config.yaml
intermediate_size: 320
vocab_size: 3213
norm_eps: 1e-06
extras: ["some layers without attention", "local attention windows", "paired heads", "gated attention", "exclusive self-attention", "normalized values", "value embeddings", "hashed n-gram embeddings", "an embedding shortcut", "capped logits"]
init: "uniform"
init_std_qkv: 0.0315
optimizer: "muon_variant"
learning_rate: 0.0111
warmup_steps: 129
decay_fraction: 1.0
batch_tokens: 16384
max_seq_len: 1024
dataset: "wikipedia_en"
Each number is 128 + 24 x the weight over the matrix's rms, rounded and kept within 0 to 255. Layers, rows and columns count from 0. Numbers have three digits each.

# layer 4 MLP gate, 320x128, rms 0.125, rows 214-313, columns 0-63
109105108160119111108148126150163154147083119151151128085136139095128100117109166109123119139108118107153113159113101117132130166109130107149135125139090110167157130143112084137151171198130130
121085091088179099119112164142095094128182109108104145128123079134152120115118156141148118106102116111137123145123080133105092105111090164161127102128102112147136134102098130108159113133156113
138087129127144125122140108142132105109184111131155144144140134154119126144084120133089089164100130115112123088157104149098152117095135097115101131144070137116132101148144130125116122128111085
087150120153105137144162128095103119110129095140161105133165160138128120111160141098112127142119093155138157114101162106093149124124124172124135116141101118110104089149150122151114158131125135
132175114160122143175094162144159150126104140072104166111115131111126119102128124116123153104160111115115131149095132084116083101126124122121110144149182143176141174125096122121134107111102131
114138156106110130087144129153143139113142144123158135089172128128120134151116145057160097132152149147103122092089128108157134137136148151109120120148115115114185139053122131134137127172107122
089128132096152100094127149122145079115094173136144131171127117158149123117124127113141134120114123144151113156126107147141113120135126148143147128116128154139105110116155150131168087125158168
148139124077097158162150169131145156091160142160147096096180122140144111096165128124145169155163136116123133138141180119137114121141123161123124120119105147126125119142144117131088125127125114
144125121131134122141146107112122141143140155110136099104152127139172099116111138123142142139064142121142112106114145117151105118106167168159102138123093142151138130137160100122159132134103155
147102141075107134108150127138159092079125124068122097144153158132133119135158127105089092123141097132161127155120098143085081168134162148075148099155166132102135091149123106174148121113116110
140127150138119126141162145144141118137156116152109085102128143098123144116148169129126111115146086136135128122134142118130136085129163102135171097126145113148106083136106137114104106120110164
113174135147119111137074131099102137158139116109130119145162141145131084046129161099154142111153128122134109131153153144082136133094147112161129114100101133121118168117125142055137137147143096
170120128098139095102144165155146133094112168108179128072119091152128076125097146109140167072127152138109127152118124135117135138131145099120146152126161158116168054143100146115077170140103123
136087152138157191193156100178127154139131146163147114116173181078161094082106115117160160091122138130134140112140153103132118129139116100147118113141093134114103098153076091149127145148146173
081144185131096100143134165114127104087131145104136152212104120149079135110151117092106126141128122159103105146099139163132128116105151114120104170142132130133134104144068118108131156137164152
132148150165122132169119112125102144123154149093119129106136166135142117131165150126176084169140101124085115134146111111082167086108114135135137097146141125142162153116115156143152110140119137
081108117118087127193105115143110127129126099116092129096111134108103138139101095117148090149147115117164109121126164134142095142140132126106152155121116084103158144136107120106155112115116137
117131108116117117161160089119108129123160173145130122142157156111111150116134169117139116116144131157083154107101148105099111084146143168107107121152122124164121155155102115126133132138110142
178102125168114128127155194166127177134121148113128113086136166127148105119166128114146141174168123095136110124102097130155113123134141101151140156110115114146145084098103144074161131097086139
102104135141131098140121127161158098117102124140106163137126177128127106148118107143073127143156106116168140124083159135147076128111145150112141156124162164073103162136122131089149170125127078
114119169071142104057133132133144119102145129118139086165165082108145080125119109164153106209115089158095160102137124091118099128180175095101127070127093155154114173141145099138125109113071151
141146099149119097150101094114137146140161107124107118136140135121147124127127126128193089134165123160140136189146125135133137142116101035092119172120134122160129121093104118090137148075126119
096104123175134104140104166135163158147135155120102108147177118115144102109112106189160110099144138098132161161145107091132127134114117121162148172131131107114148161129101109151141148125092122
126105089121124154120154107119116139126150127143094151125147169141124059135122104152137153134108129138114143105049152126116109154116141093138116088110137144171127098102149103085146121157111143
162175119148156129126117126131118130140140162075109140149100133150130102162109113131133113119114123144166134120119131139117074140126168126137153143140129174149120131124128172145163138174123114
138158134139114129113138072161097093168113099181147076118129113093120155109109128123140107116141072162122099149126118110170176112128149096118119123104146123159132152151135120086068175091084109
119098085125119085152110134134126102145100142120117112115144149081107098101136130125163124129167151162174104128131109140136127105148097102098094117126081120129076128122101127133129177126154133
098160114128156146107088115112157122136145116180130106134183135124145130111159104130129146156072084131160114142138117084133147130112106164105124124151144107121112168119143121106160100129130108
133168122141120105133110089141117090138137170158122188153166119130134110079133096134140200205144089159145121142126111129125103150130115166108104101138128127130150126159146160136145154113095160
155140100092114121111154110152102127084148152087145124123125088103159109101155160150171136083180146100122099081092176130131126117147126119103169124115096111144110129107124114098114112131143108
153124159131144183128112133122121101090120155096082123128127125132173132140150120140161148104178118085129118104110121099148122111100115131092111145164120169093123112165133146135132131160118100
125140134157110126129119124141098136156151135106148095127133157188105152122176132086141147138140115125138118145122129156143126141102107157103146111122110136125110151119126096112139166122099110
117096155142094189077128163111128151130123110118126058091140124117122100139142105153119177118134122140138104116097116075096120139110127120127161085121156125143112070165101121132154149147120147
127111129106106097087156133140108136147148128122106168156071102142112143107116096153135150150087132126123162155120121132147112152130142121089167113101141103109102102145119175098156121154133136
137108126113119158159136132130112137134163152120075147081106154150133137127102138114144116119082121108143099089116128133116129192130144148137143139117136131147139143113100119117151119153119146
119155118158106132121094148160172094131114122114112121084151093131133070143123144150123131148131146141138123145092158163097150150129110110107140137142106098115149123112082115154145134150112120
161117142130099151118122097130149164113099139133134146139112130080132132115094137117096139132100151126105150109147146141141124124136080144116134070120123089142156172116084134096127148167121178
110141160143119122146132071159120110120168119114123130115162135086078107103127134157125172094133126163112123116144118129142156140115094117116144121140078134099141166128146173117117114124097127
135120095121099163143154086116129106135142104098156105096087144152153200124120165116107133156141109138128141129144114123098148130113107122122133161141129121124133108113125148095137110130152089
127188126131163139158124095159125087145140128130103130115150124146161122121133096090144130182098083080109158155163119110131136132124158135140134142121095117143142118121107110150153111117129113
107146122162097131095086153110133130095139093097128115112162109179107099126111158167094123105137116102108123125143130129134147136124109159142105147139068063145166137150115125170117129155097126
092141149140119121142090089119121142127203167138113119093085139113148131159135122099142116128164099111154157132127160100107165153081123142099133108139088125132117136122114155131155169140125123
147132102122138139085150129139138120143117130142139078143139115119130091120130080129108110124150134114116168115108133161123151122170121132120157106175101132097120151154124132142160105085120118
123151117129105137132157142152103126117111123076144117137117129126161128095133164107134125093139177104139095100126128135122102041129140138126101127097100114132152116093157115140122097151148143
123173152162101109129102141123164156105121108104127135144149123140148158117073135127094153116126161138111118106135136175163130153130121094117113101134115093085177129123101141131155120111137161
112133164133104131088135146144140156112110148061109087110150078111119084145166133108134143109120125130150082104126130143140118075139094157136146114092133170127134118130082140104115192118140118
137137137134110120160139134145138108095083162116136089170134119094187119171145146139093130152141128149140101107079144143164145143156124149143092145155150146132169121120130099139120136132142118
098138111116143126089132110122155139112197125124086151126132137111135121110141110149153111143096135127152128130089131100140123122085141124115138149095086104110170105051140116133145126144133168
133167129097075100107108145150158112110149154110135095122113146098116162124175107136088114126132157165135114133132150093110130096088110179122131145163113124125091106124121107115152131140134134
162138142123139135126136177130164130135171107123151114136212129117153117139139163136117167155133110144062161137147108116123134119081138138109125111123122098133108130138120071104121100106113085
117127113115123076128132108126115121126130124180088096108161170099098104140112155156140142135153133109111121129075121130098123132117131162094122110090130131138101119113177129137176099122110134
125109129090118120154134130128124129132150159142112097127125146082150124105126125133128097098107169140122138133137103147137105115113095092094118145142147057139163102126150140061136101163132123
136147149115129117181107121135115124138180122178116150116126167130105127144112152142114174161117128131142128122098160097168090156141124102138144098144177135120123137091113142098100086117117128
096111135136148122171126148140098093099133127101150117107147135180102127096143129156106111179147149105129153167108123105127127124123149102104202138137109133171130107141149129134157131089153133
151115140112139162114121100140123111101151165113135069115162110173148144124129119151116155113142180101118109141088160159099154158087123135138144146159085167134184131118131131150122113168128106
105169152155151131145129154130132109123157131107119125128105104145150147120133144114155105144125099121110115141116118117146110126094117144131116145148151142124122087080170124135144104148138108
138148154114156124113154153150123113087205155118141106117100096151107101123136107149094129126142117145093096180108123143145147103094148206111152130151153091117108143146106155121180154117145126
078121155092129103118129143131142113108129145067126096116171090126139096149163169152156144148134180128107105160103118105119121147154167150133188140106144119179177115174106126150156118121152163
154152140153107143089140137129141134125166079115131131099107117166128133132119145144121150138129115114125128126149082142152152148147160116135145145097105127105147124121097116154152126099118107
152178117134123124110139136187132165118125134089106132119099121121128104137138139105128142140091153105085161145134152129134100161135171114181170121108134141135135120158116133137090123122181118
140166109147127119092115165153120102123111109128120116173117135137107098172122123124149085148146113097112158095107127157141084126090119107134132138173127151114108098149149156141151139114100067
135133147152130152135107125142136117129177096123123142119142114129147115110109131130128110137171132097146141117131146176125136130102179167121137159125090095086171112150135138148137088115118143
119139088145121098134153114126170115102124136136128160100102072119145108147165147115128126151132132110136152152111105139107147125112161097132088179128118094166173111117120117174121176154151119
114150133092099145108066119123130121129107109129129133194147121143142124096109155130157139129053112136116131145135096123144116104102153161132150132119167138139148143118123138127123131128080153
152116107130154100124110120129096141118162122147117136134094127097129103165099100133126132102136145086108118136097153114156159148092110128145148115173154096149108115116114143103119147077150145
132116107138137149111110120111154134151126111136142133153118096108178107161102153141137128126141137109151114113126126136102144149129135099115131079146068126145095135139100148143113101115134129
128126199155152168127106157120107150115164136111176148134161087164095126155107138071121155102161160131142143141123140147110147119104109117125141149130130121139180127101141150116167106119118116
131138134098140093156134137107132087112134105122142135131077122179089147127124093165147136141106101122140128186142123127101142107132145124133153103139143136126106073149143137123115121131112129
101091108113088082119119144146155116143092154159118163151114105138153119104121131101120132124141141124134147134092153125139124137134102153123092128129140142132109097162154137135147146095137088
140142091124123091091079099175141126093180097131167098105112151158111109119095128151158123141118136137122146129154074159160143142185113112116191150090156150124128137118143155149148139134079142
119147137125135083111155127121144148096116123128119132148144106168140168164134120107144081118126153092076129187152151162132137133118099140121121141073147094152122142111124110100129092114128122
123141127162117137089099156166161122126134110117079111138121114137139107161072138121076103145135144084118087119105094144123122160086120114100128126118133108125104142111107087194104182117156113
107165099167128123087146154078199108141115127157144146112149127128153128115165130122133161112159118080166103147126145146135152094175123092186113125130178124110154112153118112109138114131098112
074100138139072118126105089142152099129110116105147118121117147153163126124136152127131128127121128158169104128110123097130128125142061151124134093100131084133141114116125148122129125154175154
107163152107164132140081117132141141115149119122119106090130155141156160117135138112120106151111131118140140112168128123133147109113115171115173127160122116141086143187137132141178077125152124
131112139117159129186117108148149148076124122122111118091115142123137123114107135098135129121112118113156118085125142158149119070135117145139128124105113143130095142151111116102118081130131087
130110141116115127117118172126142134138118090090136193098119084141100132171152146140150144147063132146095115151142127124167132145070074150115137079123127122110142093170148170135153121154099143
124110121125140087198136122104106152115096086153151140074110121130195174151116136099129142121109095118137130128140110144107088107101123180134146139163126128137116116111098142144131138154146116
129134108198164151149092148160107084147136130087096162106156137080117120166132136098090124155143120150127148140109127152131118107163112071127166101135109149143132114135142094144111132083149144
153129135130132172156075109175150147141146120148135150116122152114156119147134142114115123116162116101138120124125169112167147134075164111177127146123154171128092153126125124138128125147086125
153152169150109093128159119146146125126109116144119126119103147158101103119094121135116124139113073103162157134131117161151148163128123155127117154117144115125128113164088130113134133158142091
103103072137065121093140072160123146129150126120115125114142125080151117116132115180158138151108140118132138107129116125117136134122142091157138100134111109146134165130115114155134135116081155
107134112096139130142106125125123131090167118110140102115135158105119102121114138102142135110118145180136128069144144110092120088131114157123155142097113129162145103102137125125141093099140121
118120100090145132111140153148134173134156183100134159127104141107114133099138158148091160113173157144113137133132124152152137128136138085170185139127119129137112107177120171151142128096127191
134107117102107108150110151120118108108126161126128152129144123121127128157134143141141124155108109093074103148126088128103136118104117098127110091125102130173132146120132163122127148133148114
162102156180127139127105155115141141142137133148149142118130149116133145091168102086137125091141144141107160143157139122125122104154115109133098104132149144135127140146135112142101171116146195
109117128184119118139154085131112114091147138086125170130120163109130122155157106157148170145169148104136134115129120124187124109109140086134093090141120137119154086090103106119100094047150123
089177119110145118145125102111137108120135124132136142130149130107098146106172102137117145121100120103115110129164140129148154111149109118094130096133129124098168091112144114138141143134129166
148162134137162143145149087093123143097093146124139126126119124120162065110162150086093145114092139152141153117142114105131117107135127143126136134133134175120146114110134109116145131094094148
112124151075124124083177093098131186129120154146157134142145104116161151141099152155132100153110207126104166147151131092074147102126109121162161111136096118109176192176127101099146144167080098
107090090156178104130146157141128113112137138119157134148130146135187147127142127127049143122112120131160114083124130113175139111129139082145164084118144161164098171136113057110122125099101099
148126198152091149129135111133146166113194134102144159136079164127120136134149112143155141147132118098170133152070137121166095125118135135143124140125151148114155064137138123133128098126110093
126133110074099172133119136137162135175101133155153132106146143120155142111075136146103127135141123088172132093119121130150094148140144104130121098143118145086162168075106078141128094148086115
105148125112120124092142155154137100133147133129113117115128171144124086126096071155086119173093162153124149104102134084121097118111129125090121111157074093140100112124161124123133141133135122
094133103112130152139134105107140157139154142159157113122109154151144102114088122152151119178100147149148125119103127091142169170135073143150173150154100096140111127135122166126139111143098130
126072153145134158142157152147159116147122111115158135147188113113148151102086152128131110121098101131096099095125137110078130111166129145069137131109090077136131145102156127148163163140126153
145148138153111145169151117098114121100105128110086127083140123094134109153122136153097121134167124130137124145122065101144110163122146129084117107126123076125095137163107135121132107117152146
156105142147131130118123075128118130107110087104125132152106097106130111104126130177136099119109139135105122142136130129116111167121181079114128094149147129109137155109126066139149126109101140
116099193173116131156138107133172195158135121174123126132126101136116124117193126139141156162149129115081095119128106130135164113116120134124128137125115139137144135132150105125113153155110133
129139169152153166124094148134128138128108120119120136123107128101131160139124162116124106151096143098118165152135160125100158107161138134150156124118107101122123096136126113147144137125172136